Each number is 200 + 40 x the weight over its row's rms, rounded and kept within 0 to 999. Layers, rows and columns count from 0. The size before them is the row's rms in percent of the matrix's.

# layer 3 attention value, 320x320, rms 0.0259, rows 193-203, columns 128-191
075,253,177,229,143,204,205,159,213,204,185,149,185,170,145,131,164,127,203,189,296,239,212,213,224,142,266,206,212,133,92,149,214,198,225,146,147,214,213,255,205,215,163,172,226,230,217,228,140,138,197,180,256,188,150,238,232,160,173,170,281,179,179,215,201
068,204,196,236,182,171,197,249,199,202,244,184,173,180,239,231,217,282,240,173,167,199,209,147,210,261,177,227,256,229,329,221,177,127,251,233,174,195,214,218,211,165,219,171,146,222,212,209,228,264,182,140,225,161,238,229,251,244,249,195,169,223,223,184,177
093,163,193,203,308,179,147,244,103,189,210,234,231,232,195,209,190,177,204,139,193,176,183,184,272,160,228,217,183,227,231,194,190,159,196,239,180,242,186,233,240,202,266,228,119,212,141,190,183,260,200,257,145,164,209,160,184,190,209,222,152,200,207,187,168
064,212,213,147,215,187,171,182,179,205,160,239,224,244,220,151,178,163,218,230,215,148,153,252,240,172,257,201,159,201,173,219,227,178,185,236,212,144,216,172,166,234,190,161,200,185,130,291,198,191,154,183,172,200,196,134,233,188,171,195,199,247,237,236,134
072,239,209,166,170,226,198,191,218,260,220,219,229,191,212,178,195,155,218,212,228,173,245,254,245,227,172,211,228,201,225,190,199,223,168,196,229,244,152,209,172,216,223,193,123,241,239,215,177,200,206,183,255,268,204,183,239,176,227,176,138,265,180,234,291
077,249,215,226,208,193,162,187,238,182,214,233,206,131,143,212,220,162,166,212,216,197,151,267,226,194,110,207,190,166,180,248,252,145,215,228,189,168,190,178,201,211,257,182,146,234,139,203,190,210,190,159,218,203,211,245,209,227,197,140,190,200,183,143,230
074,224,167,151,178,231,207,198,244,194,200,159,231,107,276,200,254,206,199,255,231,137,177,221,205,257,186,196,162,199,242,174,225,259,219,182,206,226,193,221,180,250,190,174,237,237,213,226,183,168,218,123,182,183,237,194,177,213,220,165,218,189,172,195,216
079,123,139,204,114,158,147,220,266,216,216,157,159,152,195,183,255,185,180,214,283,212,171,220,177,163,179,145,238,213,142,179,181,198,205,143,152,177,165,171,191,184,247,195,241,161,270,200,159,125,193,275,167,230,207,178,158,242,169,215,269,173,172,317,181
066,165,199,260,216,245,182,178,215,231,239,218,178,194,201,161,276,227,163,195,181,155,159,168,214,167,108,143,182,256,174,147,240,283,233,212,195,237,206,184,255,234,223,163,150,239,274,269,201,211,197,105,187,215,238,221,160,216,186,215,230,243,222,196,170
082,175,244,203,224,232,207,184,263,164,162,172,158,168,195,221,148,151,187,219,244,180,191,248,199,158,230,184,183,226,299,227,243,197,204,227,245,244,217,258,162,270,244,188,213,213,167,190,210,247,205,203,181,172,230,143,155,219,244,181,229,230,212,320,211
073,187,188,201,158,226,219,168,145,171,196,227,231,157,221,208,217,209,215,216,161,202,195,225,262,221,195,240,229,296,132,164,235,246,178,183,232,188,196,210,255,195,146,175,257,220,179,165,205,167,199,198,222,111,225,247,175,133,181,201,176,207,198,191,195
# layer 3 attention output (transposed), 320x320, rms 0.0262, rows 193-203, columns 128-191
071,141,266,219,176,158,240,224,200,226,190,206,228,248,223,173,278,225,179,160,164,243,221,235,228,242,166,247,180,181,198,201,178,230,275,203,237,133,174,218,127,243,193,154,191,146,181,170,148,241,192,216,206,222,193,132,159,209,194,224,159,231,232,127,131
058,256,138,209,265,210,233,184,175,201,183,239,174,158,151,139,202,172,210,217,161,237,135,207,167,183,185,157,179,137,183,152,141,213,220,127,199,198,176,143,159,166,225,272,227,212,229,128,182,83,239,225,211,224,228,190,233,168,168,213,215,164,204,205,270
096,226,170,193,172,240,207,193,207,217,180,187,182,128,182,218,192,227,245,257,184,184,235,158,152,159,203,147,182,172,231,187,257,190,156,198,173,251,181,174,176,181,208,209,207,210,282,152,191,173,194,200,196,226,181,196,140,205,121,133,200,208,167,265,230
066,224,182,188,115,158,225,234,250,227,239,205,209,205,152,184,188,220,226,184,247,201,235,226,193,196,245,211,168,224,210,184,196,167,225,180,188,201,201,183,200,180,204,144,236,239,315,128,204,190,218,224,225,190,144,212,187,217,206,228,138,214,172,210,189
065,149,202,212,217,187,222,184,169,144,189,144,162,174,176,202,220,257,148,220,183,216,212,142,202,200,256,221,163,278,182,165,230,223,209,171,188,186,304,182,292,184,206,258,230,200,109,209,216,200,227,165,169,122,270,210,149,176,274,208,203,177,200,222,141
075,141,204,195,220,208,164,240,156,170,208,148,268,194,246,211,192,229,272,232,117,195,216,198,174,296,205,135,161,244,252,133,284,217,208,221,193,242,174,249,167,163,183,216,264,169,285,189,154,161,167,208,199,176,208,206,182,195,258,224,179,217,241,270,143
067,205,240,217,212,175,203,204,196,203,208,244,185,267,196,209,256,210,218,179,236,314,208,256,221,157,194,225,216,163,131,210,200,144,233,199,124,198,186,189,236,214,217,192,234,147,259,190,182,218,286,212,233,170,237,208,195,166,231,164,213,241,211,286,209
085,223,230,236,244,198,223,158,198,198,159,256,173,218,193,182,167,182,199,218,192,162,196,249,245,190,201,323,206,180,164,179,200,156,193,239,159,154,253,213,247,241,143,207,227,140,162,90,230,280,259,192,266,184,180,230,271,173,250,168,204,196,171,56,226
057,176,142,155,253,213,259,233,182,153,120,130,180,222,265,200,174,150,211,247,231,196,177,161,159,200,183,188,213,145,172,232,183,233,188,135,179,189,195,210,158,186,159,220,167,111,150,125,149,252,259,180,224,191,185,211,193,154,251,203,197,192,169,258,248
074,206,186,196,194,218,184,188,177,235,210,211,188,228,226,148,223,226,163,189,184,207,219,144,192,86,170,231,173,143,84,202,178,171,199,174,135,211,244,103,174,184,260,226,195,138,237,197,207,198,233,199,172,192,214,222,195,238,153,210,188,197,262,219,176
065,266,269,141,195,207,167,266,262,208,196,267,186,259,135,176,237,219,201,118,238,261,160,157,207,165,235,177,227,175,216,224,161,187,221,211,184,176,125,160,221,169,192,169,133,194,310,298,211,222,248,189,192,194,198,165,185,181,217,192,212,239,147,223,204